config.toml
n_layer = 14
d_model = 320
n_head = 5
n_kv_head = 1
head_dim = 64
d_mlp = 1280
vocab_size = 23529
activation = "gelu"
norm = "layernorm"
norm_place = "pre"
norm_eps = 1e-05
positions = "learned"
qk_norm = true
attn_scale = 0.125
bias = "none"
tie_embeddings = true
parallel_block = false
init = "trunc"
init_std_qkv = 0.0231
init_std_o = 0.00437
init_std_up = 0.0231
init_std_down = 0.00218
optimizer = "soap_variant"
lr = 0.00394
beta1 = 0.95
beta2 = 0.99
weight_decay = 0.12
lr_head = 0.0144
warmup_steps = 109
schedule = "wsd"
decay_fraction = 0.775
decay_shape = "linear"
final_lr_fraction = 0.0
batch_tokens = 131072
seq_len = 512
doc_mask = true
train_tokens = 459200000
steps = 3504
dataset = "wikipedia_en"
Each number is 128 + 32 x the weight over the matrix's rms, rounded and kept within 0 to 255. Layers, rows and columns count from 0. Numbers have three digits each.

# q: layer 3 attention query, 320x320, rms 0.107, rows 43-63,107-127,171-191,235-255,299-319, columns 80-159
# k: layer 3 attention key, 64x320, rms 0.102, rows 43-63, columns 80-159
# v: layer 3 attention value, 64x320, rms 0.0916, rows 0-6, columns 80-159
# o: layer 3 attention output (transposed), 320x320, rms 0.0968, rows 0-5,64-69,128-133,192-197,256-261, columns 80-159
q43:142114138171114111171105148111130101083114162136071085134107164155110141187130151132155135055079115179134068103138069120141156148173164070156151116067138166044123142204066110143101126076103042152070150133161213053108141133170179110135149111
q107:181110123127096150092101160143111146151105128107146151152158151101121159110114157123137150149129160150168149127094168135087096143098126130103138106142131098176186107200126107130125091100124106105162186113146144126156115157141125117150101070
q171:130097145147083113166154162091114144100161138132170119106153052160111150117094164177170141178107064134182069133099116097121118143141154074069154137161168147093088124185103106115107136078146127102089181171138165068110136178147158144140124088
q235:114163190161114114166138171118145129089149158142130090133166112125162161089111157136168098112147130128152124090114132116056086129179131074106185120149115141076141143168081073140078146093116130172110154109105113133154151141155140153084138137
q299:124108117150116146133104157165090170124118147141161127127138098087132155124156118092100135155121162106100106119090129124153148163060146157162116108097122127100167086147105174130118141140083131167107137116108128107116135098115115159164133123
k43:137123114140178111116164092118135121067139136135159097125135109152092115133167133064139102233114087139128089133185109131129151157142147110084100147075124180129127115169119153119137166102118082111095193170148151104114158148106094109131133112
q44:069134151158161129075157137119075087114068175102101099098145086142126157165160110070136144116184099166136120162076127164118123137176188145120143120146146067138095142142043134174111118084098103130065167129182159125117176174130146140143170147
q108:129117106120132127178158160144092129135078172115152082075147137132171102148126156082188095109130139061173138119167128151106107142142149106225111142128116188125075180105140138117112115146112124067178157115129128127150133089120116133118051111
q172:107098106127104084099128149118128074135063161108084102113123093107130121058176104147115141094124095174090066150136142130116135118159149142161143133048123183111096141147136167201178184133084128104110156066107058144148153129138177147142082142
q236:065117074142152081147088140171098072152099108149122123121129110085147169139131162117205091087094116166141123137168158164108119131181131144151055101100197145140081122110164125141139174129137121116149113025133154095161075124184129135176111130
q300:099119117102115145129099120144095118104148124147094114155190125175133153189106109072156133157157106121097119092093154109094145117150118124144129086201083138150138133173114117160104097146107131122143169173118115118129127130172104124130078140
k44:118146127116119144089118126115098160102140147103123126086145099152146103130122125160109101144178158159077086085134101128178141119091122171160150076144113124173076140167116102139104120141104162139140124168103123152174140119130136085142130163
q45:058174157102111155108139077164095088078168160158076180074079063089127097066121193130140146131161141132148163092148138044199122153161147112171105146168116171113142159134155176093155182097115140115143127151091175089087108036071071168139081121
q109:124102128135117123171128093139137143161077052111150112129121063156164148086120124146101191170144111112130138126126131087122134075122128154105106116146086125149205179154131153135139152139143121193118122117137110119094155108076145122094167099
q173:092123174084155197160086091134114114132145098169103186091101038121146156099131181091127114162141163142090122091161095103147109108128103111174133129121105155125175150058154202055147190115153138120144137181120117133103111095089138128144138149
q237:127121202127109247164079118119104124124145138166121171137111121101120133079120152068097128138100140109172124131127133136092116111067099113070154121154076126110152146062120125099220150163143106133132078137176106105064128132108136113089071152
q301:076101125090092153088138151130154157138092066165126115114140049135155132153147132105165174157087136177103113143141125145142116100149087135122109136094108173119106133164138154143113101133139169138113101150100178145096103095123113123141163115
k45:109115214165170156164094153160134122120146067206078153094129119080168158094179161099141106084069139168153175180166080088197113127119101078126112181138077207138088170117143249074145088191099151125129119165158139185131098072090106125126126059
q46:170094112179174135126146104176151114130145138043150153163130100135118114120101103114139145157170059116103110166160172130102167093164167112100097107089131081119037164205140108172078136136139128070141197134167124048114113169131183112120159147
q110:089130094153150158181114101155153098174091123106071109139098176152076145097176123155190101128144133109126113128187126116124160141127100118160161119132109156148127165124146143146133112140116128109111106149122162098126088131137097157083088119
q174:126136082188101108144175087142195100100149096050126097102091076093109139133137110167145109141113086136083100182109198125128151151188177090110075107140163128119125130160120155200092163136139117135082179185121169118147039150129202113077135126
q238:158131093210101120157115121174149116104135125094103170095115106032065130154093123161106094118092148180084171146136156074106115146154153123155119142158160109144089152109109110142123145125151087131144155094113125118145102137167100102128122156
q302:114204125107126166160104145166129083104130136061089208145089187100100136070097143137138150063080102107179103137126134099112138121138138167082097106125135159099091158166129106155177161131131147100116088083114048155070159150200125134097091139
k46:116104109180149078116130127112136087138133136055135124125100167207115140160122133108117106144172111085087158157081168075103112132178141143139087129075128126141077131184155132161142128154080138112126104164128125084119107198083134084101144101
q47:079166099098102125103153147178054157073117080126079132111090081129132171143151132139158114137080175074132087145091196206016125114091064206128103125114128084172128110134203165205155106144113084062102174127126071140056062146155132126081148122
q111:105043127125153143169107116150134130126181117098134090145158161108150151137108116154175162164133102073133166112145111149042097118078158086163143103131126111155150125103136057138128097127083117088107173108143122144152120172080072115153115168
q175:162080130056111123128113151149054118000087112072121152110121112134170146151064086120084089177216141083167138159143156156088124092153116167131095080135130073131159128135161168197135102136112087180143163149134081089162118186150082136096130152
q239:146075151107163168123069129105119201119138136053114104146150127076117057116113078110181151133173089172079116123120138154009178109057050163133081157132135098158168166141223114171127071119158135126142142172101136170146116102127115107137122133
q303:107075099138129121112142128168140089095162147091134139156107150124142135093166123117180119143123157137108095111098165137102135093171098098163147148117126139197143127184146059153100155107086068164137124144162178155146108130120112126067128131
k47:167105084136132130131073113172127123110148139077185122162074146125168167123135150100131101118119152165136105125098153192141154093093082131080173121113192163198140114145155130167161154097065117104039142090115134152153144144147147112123115142
q48:179136159172200150112093178063179131158116116157100183059129156155173091178092119105151098206092086135193159162126192099108126209135107097120105244154151102106175094130072055127103096100119177151132144141103184097151199109151193156112125142
q112:156101136119134146097196135123078143144130154180156131106116171113170117194120110116135105140120115139092101145194120114128152136124073129111082176162122183127121132085129128149075101120075129083119078168106182130149109132145134160111149182
q176:195168176193122141145101122116109142139099117172130124052127060115144117206128137098141118151123116118172147097122178123092125162165120094126134147107134052201122117088087115080130096104142175132154115165081128107113120079145179129102092167
q240:184108087198134120073151141112141138115158124145174203135122084122134120195197185076111131176177136167097119134097139134149172173166134128155141161090135105180116100107119098087210149090154124092137129107172195120143160107128120069128137135
q304:140136129069116128075138128108125100140135102135174162123144140114118097127104115177149146133116083157131150175123132086149138152094139132103108179109156171090104176164151124098129161116124139105118143125116136157122129139149154109096145111
k48:120154131139162144097115128050159137146100097205119207059143095081190062147095146161175100214126180154102157140104188106100137138107135134150081201140123081070055080161129157125128165075189159084207131140173151088147157131129152205106200140
q49:208173233176170136126212156141032150090171093122055082132100161077177140144078090061161119140151181073147186143178214168219202123104100105185099147100185085122105193074160134116093205063070071159120136149101097152139174106116094087165080076
q113:165161106128170129117165120083167210153142099176074091112153154175163112148131133128042132134093161142111096095095129089124095065127143107121084121125113158068177118096128089102117113110157140105159109120141170139154143137107144134110152115
q177:196099180155146118134110109140131218097090133199086127140116152141112155188117140133132151136100123097141148111089209133118134122101159155141096191098126104095187170182139122128085161112122070123179135073159109192096193065079093157171119106
q241:143119115153118157124157127110131144086141129153063169080121098126120035179095063157127134044112183130132125114145193135186092127182205136102131109159122125107174145142105140160118150091117125124145114126118128149145185105101129135112093102
q305:147161178136136139130130172120110149118132144143155116112130158122166135087123130119100139110162137143126121117137138110162158142128096125165138125129153152147107139129099079133129114118100113153157096130147085123097103122165094132143092128
k49:194126143146178094156116139137101116082112089128091109122132127133145118106102126121117169113139107132103141104143160108196165123150123118115161121119129128136132117103085141159108103062086078164118172161096075176131131127129089068139070083
q50:096152152164118133125105144035096085163074111106168101146109119098083161096146103104125147142142073150095117157084119119103111125100126163082141097123150132095101204158103180120123138122147149189065172206159088150173090187149135115107106088
q114:100095128145099139088147124146145144099102138146171139145084143200132054152138156149130127124131183137098111101124163115156149136105071120201120120134084117120138140123133114110102176125109134122147079106166079125131143106135138169129139150
q178:157126136152178142121059135143174153138125082085103110083075067162106149087133120106098139134151103162128092161097179127113142144150160113111132124105101134131149102146146159141075142115177131154136115211165191128138108157090150105119111103
q242:144084169113118162142095125137112162136131173147192144077079147095116167148100112115115101101111093108190150179149166130151144156112100114160166122132064121102148081144128134130122118090071096139150128072162139067147160152087166158133036126
q306:128123098127147109132138135142106063116063183142143091187091125141094193160127119144102142118090062154144134130099128130115129142153113155135094122110147136091106158126093147112151141138182103142080093092126108121128166154120130147166110106
k50:140126108183131112125130143141109083088095156118157105148096107164121179104146100068117124108149109197169126089178083152113136117174121126123102161137145110133168147139155133103147129135145074149094094169085162207118154222113166139129073114
q51:111070129093158141119176091086029091131167106115119095147165136096131181126096071062076153102111140128110123147162156106145159094202128109171116104193170141132096157145143187097139130148176181132100129155139119143104118111196061126068174113
q115:095126111094141139094137113154131111142133105148081144115150094119123131151094110145138118109166159118153152132147134153169092141152103124169109119169133143141123106149127134118137095117124134158109147150091132080142140139147139159150144157
q179:097134132113165171100235156106073120126082097151153156167207132082134150154073108141121094134144143127062133115214128122115142141209141108181117093142148133140079096116128158071115123145158154090124111123097110121100115132138089125068121178
q243:112136125155137135081166160120127120125137058112143097176180146119124152171113105115130075069121150135132151173139124139170126135153098113165150101152121140159109117146191142134131113152169131097118137114084160112139133146146112118108161135
q307:171106081150166146088104138130090117113155137113148100141160140095139108114136066094117093166115092130081105118127158121104124066166125103142144144149135114138171160128168160099134120107127154110139117161090126136135132071153161101085148180
k51:176088158060129080123166138135086084169140108121133119205139135093148144109128112144151105068100138139122096128155130084107129129193159108175077140145112127108116160179140116089132106155091126090161200195101089103101136116177138076081135181
q52:104122154220166114135139147137116083125123174140047113154112149124143110090123104108213102177154153146139190114159136152097148155152109114163181169127105129150126133078091150119140170081143094186112137165150109134127085099102125146169042094
q116:150158132165122168119161120133100198073150108139165150152128117111156089141150111096101169142130160125137124119112143131122141151140118196148108149161104114160188146125125111155139128123140138168116131190080183081199129114156104079147154122
q180:143104120136175154137127151064205109149116144172084145120109096133174126139070127112159115196127113181129119099131131104125098088110093144118184175180099105143132114106112135169127156108137080163141143169146129122130069144128128112179027092
q244:139091117174106177146169157095121175123144127184097178145151084164153125139077104127164124139138087127123128115090176085093095105124162213091145176229114084099167104122164159183109109121121083179081136149123101143093088140099105106141047079
q308:096132146112160129178147123110148188156096077133086121100148152198143118109120145143175130140184170122122142150170116121158123145108120131177093138121086156097117153127177092138114117118138105091095118107145124123137126141153107088133133081
k52:089159163188180130135162114097210089148138082134054146120105111157141106183127111120165129151165162163163125104129169136129152170156097104144132154105091158128109103126152113126136110066162140139129165133118084103114119120147093144113120061
q53:106158075101161153135149159156103163171066109166168165146135071107091097113213180107147159071126130128109102135120176169134075141107111113123126131177083087147120098122173080157133157187175129104162137155148091150154051110161118093125151144
q117:146155107147079087116115125153137123148123156132121128103122151145120134108193129106153121163111134156125133137192121131140150162135163151118185150139149065074156114128103163134097112098136100097093114154137135177102099105146173126146094090
q181:096162148154172151168130143133076150201110116146143154163160103134094132168144144140136149155078152123175103128101157175098063138103137087114175196127136098142091075113153180134112128145141107102122125140120119169136109094110120108148144148
q245:084147106161126143148179150098117064177103124159095143140172101120127091167157135153084121163100096119173145102130141149065053161161187066133173197113161054113051077130072163105140127157132149120134105172093107154123101138100133094134143133
q309:099108154123099156120114123159136116141150169099136113087126122110125108123137155136110123138116165116130128122142142113132117137115105119130160109194148117106151121101101129148142155101136154162166114141104117093137134163155108116143140104
k53:105122078113147160122152135136067146173103076139147147158175157099111128082133074137118162143102193162135121130138121128149112139088129080111094158144152078100188071103139103127091156121161140110180090097152094161143071157153095186108124123
q54:171152145143123080133146165114113113148183138147046191166141134129164121120133157170115123080152109139211181120201125123150134124101081162081121142104209156074083066105176104148193087133108097072141130124100161070112100120104115144111075122
q118:200100138138091145121105144108157086096101098101136122149145146093139141109074139093150125116081102154147123172155126111097167110200107172103130157125118116115083174131168156152211146170130154117153142117093143198150161153125182096119085122
q182:131122148114147064140090233109148092164114114144076117124178143120147137077155166139145091054102085105094139112226102149121094115130174145141125144072098177087110109062112133153169092113186129083061140132135126110126130142113197093120136113
q246:114102117080175129150150192086136120124166143128090097123164140085141132118078136133154081151148158104122137148229149163107103102146131110070165098068200155125171119088125176137141117128122106097125179178168161102127114157166163068107137160
q310:152134122160157136124176165145137126115130138153128173159100154114114140159122170167085141102154073119113137161111118130145154115142138119078110137150155097130098105087082117142149116141097084149100167142167117124117155125107101119115123134
k54:111091170144130196117146131129101143139127103153126177113141121167182133124113119154203102135195138047154160127127117132101163042105088154144127125154110175183104051102120136091142059097151107093135165150113130081170116149101124160120160156
q55:078122065169102109197075116145120139171134133124099188170136128183126056095164201058103103119155131091078131145167188108134095071149170022076103190092101181126134133114144133181100203153075138101182085045059125098122140104098113150176145118
q119:082153147153120150157101152166140137109128089158090142107153112081152075105086131105070143081150182162162148139126170158144129155157136115116088159114150146151123136135139077095137133118110173165171135116157085117128126101131077128125118159
q183:131150076147125128194118114159069109121115209112082119127151119123110092086127173105160145120154098138116150116113126120093110117118150142147090162092136157148130117193116109133118170149158093138126128134139159063159142135092095167150155182
q247:099218120131065144166114073106096074112088138079088170122182143123088123133209123107123155166123123153175126069120166115160171148133128149110122159094136143170117159147096106156132115144115160099128087098188124103157158078113134127154183124
q311:113138158110087153145106138128156111125103137106094130127127129140131108122183113073124096087160163088080123129146115107148133115112147120142137128104148147148118102113143153144099113124138154090117125105104079120138084145122088120085078108
k55:097173130153119147196128113159146086139109120130124190163150143157109129178179162141090160166076112067092119166164115141145125120138109104138154130127095125118128077132097093125118159096116206088148116118089131098150064200082083178170109101
q56:131124134187173138064134163149073128146074085132144022162161121148129148180117125086173110089162183179110109135128134201083171129079169177093140157121120072097114178165089056079069166170211066186066124134150189147111167154129136098122183068
q120:105129129147117122201138127133136139161121126134080112111092017105135115123086175155089114151105198150159137109121139140085072133179150136137158117119229054132158100177117127123101124100160089157110170131132130151124106100155085123161163150
q184:162096099200099170161165141162062107074073135180109136135145131168126141204128157105151113104142208090135086111074151163085147132136156151100106118104126117108126126145200147126110151135107095090142128155143138129133132149156043128097120085
q248:136096078123152167188113132129088148120082156178051121092159121131098138196120139195124119127137155151147136112121123142060196118179152137117127120098137125073081178178143187135114141132112119107139071126118064149122161096147087170105133074
q312:108113094152120090121196132121161079114159152093126102128144098150141147197089153151134148135104140174102121092103133151154096126129190125127153141071155084131118129150097128121077160136143066153083115127108180111134179163133108185152136085
k56:127123117137137131142165138141052114123086110145089110143118087165130097172115082221167118170101176111134119161129120151113155152113155186122161105076094145110171092136078066157110118148142110121137144141185153057170135109136123134137095137
q57:147156133087122168146122188069046048131160081078144130140120193075105107126140158201088115143159215160104113116128190109149159127143137172075188135146139135064113194149177046076124091195140095196115158166115135093098122187134113062135113120
q121:123132117114139184123089138089145114147114147143155123118123174113159110116154107136124149107093132134131122097104125119131130107106148104146174113143116108126121140097165166140093139099147129104057103079111143107111162148063116118123073127
q185:142176131093064168158106140088096081157102122151140161077166195072115087111158085128108114137142160138181106093126124128103188150140126085130134173157155160104067198095131099112141100130104154159165115173117150145131128153142099126110085090
q249:073172120087076154210105160122060128118126156188135156091096154072099092091139091093107155134068144163143153166120129097121193122137101135113205181121182130147100140093150175171151125120145147208094105125140170150117091083151120130125081093
q313:066157133154083065148138187118150108110159068126079136097116126131112086133150138121193145104149162170117096160170121157117123141141136133142138132134151134140144071150189124153081074129143149211135183174129111139119103143111165102097171137
k57:211132154158108152205155186104069149137142098182120159162095173135065145147143108164142101107105117167153122136060171135153139162121094185070168179088131109133148107081196029089113113142145121125126213161141086149093153162138160087085109107
q58:123129128153132129120154188101076081139165108143094104180123171133094147146159142113164139132139105145120184068132193093058109127148143137185162110099172129126122109151135131127080125116131128131144108135146133191135144168122102107100150110
q122:079126102132162128158129129145167126174125138142048089118130147128097132133175085077143120082172086094096140116115150111130112145092095165162139157160119166138092141094161129080094114131112125135164085137150121141082103113090081134111109149
q186:109084155149158105095124110123144124170139116166109124115196193184134154186095125128114182140159101110103150060119163098088109144105179168244161092079166135085135107090059057116130154118127111124185092135191127121164090105163125107117146099
q250:067155152136154105108128099174147145142102104074150133111132093126108096133153141106155171089106118197093140110130201075069155131175170112182135064091107095094123099099131067131108210142162125062157099155147136166164095106109145150143071124
q314:161109131165075142129145144139117118104161172094084113167094143140129123113084070090140101148175069146159153137109132149119132116110107106103107139174173171157091127172115127135114118190114097118110100181154152150138133151098067153123103136
k58:167158097152130069104158147165131150143127102116086158163082121120110137126155174128131070134110138156139137154115145113111098107107118114115099160100184134177110148092108116106153124076143152140157126110100130168135149112104068095145188126
q59:093130134062128100171154143097131090130166097191153162161140139201134054143147153119168173104143164130197093054103093091137120064156133122195155127163180166112155141113091128135127184057136166134049092170063128089115123126135128101090130081
q123:110129138115127100121133088146163137167168152135109125121119135111157158095112113109109176121164138138126141168146161136114102136066166124102062124136105150099148147138134175102108139143104115131099182119192146132148158171127152133136164088
q187:065117140113126100141119097158118091149164090167114118169148136168094104106162155144126184104132138092134135103141133115105098130125144125129111081124178164094166105085148115102057152077188146115090146138090150113061146169177145135167130170
q251:070091097134057128118154088170176132192157153162083071109222107195124161105193145135142138105094213094121112084167134135130093178155152082111130118117215108114150131115104069091087180134105160111092163158069141104106150150152098115137164161
q315:097142147116147100143155090117110112162164159125129118131164087189117125140121145111168171161121123158072177125098132131113129101115133096147134132094118113128171142129113093161174088118140095156104119144117164074102133070124094137088149087
k59:157135120126106101170204121092116120150113126159085111167183180157152142151097119163112156100103127135222138132126142117151131092143169157178097076141173164146180149146076117152150099148139064167137099113136148060095161140160120128058128120
q60:108046151121115122065089209162114176122151019114206140119101178168069114161111099157088140108074187055162166073088088115062095074070165173197207125122089075149151123085142085052141163181144139191109190131159170111128139132214096109087158150
q124:151153091154103071199088143152140144080176110106098138125180128093106139108137154087197141091148084152148103144152122109118072132103104182134137137117156097127144123111093092140138137136107132147125170099126167169102097072102109107123143170
q188:159083102136144093108126162163102055117158110166171148126118152158106178158091133154133107107113121104077173129198107134150081105110190146166158098108130124162183165170126172144177129103116109179139153165122136115099148155182090107117151150
q252:102071060170090095123155162163121094061161087116191164141139118161094144178098143130071136097078159115098168073159140136079101143152168125167108110107110116181118127125121129125175138129096080149147132184197118082144128158127093161098149166
q316:124117125136143108153083180124126155148144091124119147153139159145057106096158144107185130106109133160110105118158091096118196094095108110122142145086141117129124125146107081134196125135150113106149074112126173133159073116121178176064160150
k60:086113106067116137095113143173118129139161130123166131092157156120076112140102137185138121118090116103114184129105096133128123113106158176159189113148118106120128120089124092086105107194134134142060106118137189109145198074177108156108173122
q61:072118044187157117043114165255107197102071115114101130121083140090148118103126141209139147107095113059155116104167144069112124196090053180153195145113111170089131130037064125104095154082120073133138160148220099104135130085116093117209152192
q125:110157151103128078140149109132098142119104143105074122107155110147136174103173128115142153142115115180175108163131134124140137111137176136155106062133123083169127109148108076175122100110133165155134112158174104055158155131107125138088206123
q189:107188094133172134151130126209096174059119167124094169117102089096093135120116154152077103123117115077128117148127106081161093145073106108164181154145095088070078117060091139156149145059096082144127111076198100152133163129121101153140135166
q253:125140107172099103133161123129075137120127175105112106102078159064034137168170152190153146130054180104086123186102097116118054116108073118169122115059102072098145044095125082146164136109102127111136149100162179121094143130106151168160149118
q317:126139098146098107134167108191139141115169113153116164117123176109155085096158148153117151086120117112149129131151141104126140142094154161128154144130142101171132135103150150122111127090174097124103143173126138129098108064096158127145160131
k61:097176050136128109098156130148139131140117068128120084145112138122107125112130167174090121106107104123153152122160117114145121209098080162129151184120132090186097112133149108139082125093143170170110128109209133138114149100094150059143168134
q62:205185125125148100096132112121125108093054133110077091107095112062091206073171130166132126157139160100020160097140181139063097218107075153063029156104229192147067132188163118148099085048108169117139132134143107162167173176122115077144190149
q126:118144093140156156135109167114154118102150139184121108159124125140153103139105120128133125113109122145147105137141194148124144112110099197130148192129162088127155145166129121085085126095136117172141162147120154182093144111131077100139169141
q190:185126157181121098171113126156120126080129131175166120135064157082142135144146101113090143150124184144135116122140173156078129152088124143098130140102147169143125092159110125104090148105099173158156163103146162176144106094087124172112170120
q254:130158126165241156210085153071136141100153142143100104090053106170170134118119080099082124116147226155154066150177171205100118076158197092166151158107132190147098140133178127166090170080148152146170147082168147208126108122113155145122135161
q318:120191110088094135134123140119102116111126134164138098123127121138110112132132164133113114145126120066118131121110151140146120144121079162123102179119170191176156122113157154065077110161138132141130154112095153136134136125121124107124173117
k62:143122125113108133116128170092149112165121151155098132095066119076127176106149112150215110113092126030105100080080148193096171098117109135125086177125187182177131143154141152133086150065128107088136145123073100154155168096157126155147197128
q63:124067175221123170084023203153094155145121099157134112155099153119127150139177083219106106158169070136019189116122154194103129125149214189129113082117151064160141121181119089106167130130172118077068146178101170153157170106113154156092172130
q127:090151106127148103144107191160091072173120154117129158167119174111125124147074165119115097104128196127159166126146110108109110159160123092110073132199142199094124144077128158087147120139133177081135071117106108147129107152116130149179114170
q191:153131159105151117045103123084108110122107074100135157098090159131110125090147081113160091202194068138102202116156131125100178130196131118107124116115158085134123153159122150039112091142195145085104122106116105149139095098135132110168139165
q255:180110113140185080113056102083203192162172114097114141087118126170115117081165165074125076103133072147157155115144169092158205115158142159117090085133085095054106142105150134100145092176135183091080085105141145116185130126138089092062126117
q319:171145130143148130117063170139096135153153102136161095171172178125107103106098120139140108140146141096148111160156103137122200185101135148078132112119172117146135120141146141098121089125154140100098177177097151099137166099103150140108148110
k63:163150190140130158098079186181105118127148123100163109092171176113138129138160101147103075113140115181162104177141139185132141148121125196068118141072169171149132125160149118127103094098122084095074150139129122099112148117074121125097111157
v0:097122144105144141098126121107108047116121094166137139124165111116206093093118137137037133101134141068167138106153171133157120135114103157153161099103066158112168150091136111120159159167096111056162103127165111096134149122146145104109142209
o0:139151109185156088088087120160169130101094138109099071145141116114121145138096081135180160134168053205058129110081094166132157131153139186089092141166151133152113143221112128147089166119134090135122097113166121127114144150124200104243153174
o64:104125119174090100123116096097122124149119144142131170184184064108115155133127093164120103110170124171162212159136180144160138174160156152116117088155143136154116132162169133107110128103074193060114126147116089125103099127096140126107131108
o128:187079102134161080118138131167191161177132160141124115122153077113111102145158153125159166152118145117088154133151142101134140078128117124135108170191161146182112136116129186133141120163124168127119109152145135107140091149164124101151086118
o192:115124140130179078107148129057119138115164118141137127116086130090117134150087186079103157150139092142122096173115111088124110171082135067155105181115110082131155103133099149121111135086134129092113213127133134211151111102123138136174086124
o256:126139136137103172192147130174114183137125142087106100105072145187141169117172163116172086118115189115112071093109121144096148064126154148106216065102187079138072123106117140112124093111174089207120105070131092128105094132107034136043174108
v1:132159128093115145173149183081137089091166152133109106184111063124138133162153145190149104136126105088136068117155137089128120203071130167123067137121066071160171175119136148144145118139122167077121185112122083078141139083135149121048116042
o1:100122101138125156117124099164087122191118108161123074114082094132111094127145134159196164083104144150029163162171143165068085106103196128127129183122205167138091134111168058112125096182099167167163122158105149082122070074175126120130166162
o65:090124084110155077103110148107128158149114140087145177134103102109127136147119103105141180124155123080130156201124136112173084142137082186134116138126141122091141128111144143095127093143143125131096106122118066114141141125108106153197112139
o129:121070151132141107123056122157160169189159063135137128065163175148165122120072090118107082155154109123136166143028095111120137149148113163118097158182172181080094137148129147058164103157133177176111086114143137083085153084081082182171142091
o193:130169164100114208101124135175170102083113166053178190081148182086133084190159099097114136168118173097144124077110155170116190152150074112124164189125140111156158104060090133124106165169162095122147156160104140180197116125131136084092101148
o257:137121147126071141135104103071097165078123132149109148114102142122149162130056169148126084107118076133155071117149125114094148113135121080127088109109098109115150145203109121143140142082092115079105190142184120195099155123106180109132081196
v2:195098185109180132121148201168113111095064100101107164082090170162172104160089133113158144118117092138132177150142045125139070148136092113141154157094126105126198077172117076117076137129149137179120156102129176099088159132097122120176149116
o2:127029139145053150176152125216140156101058133140156097151112110094089087170149151175095174127139159135096104073141159142116115103152108176156151050096128092093196047179193123158151159103089178130102185138124086083152200066181106174163169153
o66:102102089115153073118067156143112090116091192139149129126099171130132154078148130129142111110114103083139158138139086122175174126085124128094138111153114165138128136135113110140105127128103121122099128169140100099123156118093130155120150201
o130:127076077078093154123123128073141136128072130088114137137115116133121134090163140098149141140157182148127154202162155148116095127132165128112139133157081121160142096107108138106080176165094155091104097149125103113116098153203119072111087092
o194:094161143181109141139104117110090101160115087148157120104073158152186123101140141133163078151139074177124075101147154129136165135109174051114121183068153128152118149129103139124091093158163123149155110083127113159113124102118114122109127092
o258:099153092126116115147130089063122147170193101134161073170220120124131126151151083118036146144125116134151085121103126122099118150124114130141086143116148176136125174116131147131167125105102121099116163145053172156155064214126164144113106150
v3:143135139126068195107087102099128139139160128127125076092113049045082130189143074106153100138104178097111113213161116102048152119093115161115197142152138102209098140172176029147160150134112071089169052095107075156168103134129126170142085131
o3:130161156155131144198105128099108102101156126152146112124190148166138121179142154147076113186135151116148097119182151125157121088086158104182141089061119127096168057115058153154106093087126106119078168061075168107125153139119136146108122100
o67:163114100139115121105137133161080137084196168075181153147036149066118149131140104096128159153149136139156153139106120142125163121122112163126144161104150159107089138087128132147110162132094085035164148153081144117156165171144146093115160168
o131:105072136082150143181166154128156144111122048134118126136137167156097138070099136127065095119163168161119135115072114106111097095166087107153132071162098155174156133122096149125120136102154157134086126179138183094115101154140105150157059135
o195:108091155149194149106191151136199134144134150102079135147141139204077113077128139112128154150099119106156113096134131099091119140151141075056100105157150159125101139149204128092197165137155187151157181108138100182154107134176111140083060088
o259:109183103131119091137098140141108138142059160167128175141123089133164111142148136162151148128094092106102145127145105117194143194168086157138060192126118089086132114135101156106124116160099159144073146149164113148153158099134115093145164187
v4:171159135164140061141080141151145129146134118156177126108094122114120125101107105108109123115149156133148157173132100074154197150119087171087148142167149151114113195067125158112087112191069069093076143114074125100148097140119114061122122135
o4:140079131088079169109152183161112135145107178142155114112124135146112126135128116084103135153084105109159119160120147152140143189094108171070156141084155191167106126115150102210111150144158105076092100134162197132154108136159102137100148138
o68:119152071124099056114104114116108104118128168106127140123141095143055101137136116176244120136105190125107147132148112114105178124098177174130143078112191145157101156153113130119119179081079132130158119128138111122155183109154132133103129126
o132:105126134123104133159148121101112109127130185101145105124140102108146124142130103178080129144104108105136119140072130128099092178126155070156120155105133107134126112159107082142138137017177142133150152172131161119111126143111083179119156130
o196:159133080118146142114136059126125136098147082115188121115096091061208120145135132118122163069115100131146077083118135163120125142091155139148116122105120104111128107150139113119120134171059124148098169134149162146136157171066123209211060181
o260:125102173155119161163156085136132124141125097089030103155159133169125143132142144160124066129171135199087145075135133177144086096156149070134109136133108105140158106107159166086151110111194136122141046105128034100139101086171119096109136094
v5:147117149160130117130048107120114145162110121145145123124140158103112118146125145099106088121124060091085132111137123142104109069147188126116168154078096140147076141155119102133065102142144130138108114121183134108183125083138110183197173129
o5:127107129129118089116066112121180159143152090096124089131137179147175155150092138153111119115108095088165152180110103179160120127060055070143169120153109136179147132130186096111148094133106155136141070094099109175125075111144226091123116075
o69:109109161142186087139155092133069195155103108158118148111078150158126142073118117108143121136123106124099155171080121097149113132163104110113089094141128143106133128153129136086109116165135185109115090142116139095136191125129047149167104131
o133:157093058153136108099079161084206112124189140127141148094137052137135173135140155167104176140143161114178159137167157123212125087132029064134096125141136129116183158182127125144174122120161150088124106117167086106107143109113122095149136118
o197:109071107138179147148144124134173102148071114137053120147185073148119180153109166116209201144081111113080095106129083120131131121150189103112093087120121150101141084127154181074125168082076090101156126099147152113081127114143099125127178112
o261:150151129115106155102176145159118097082132119097154165110065127092130111129100106110154132115148219163136063107128151131127118156086142178121144135162137086120158144089124140175153118130106104136156192142077169144141154146168164145030130156
v6:128106105131113112150174054167073102137151106108150106090165129044141130129130160099120095073158143092142131194062130122159147080146140106163130124113158082165182136127179096137150171122115091154171138131148121132135147107099134134160171132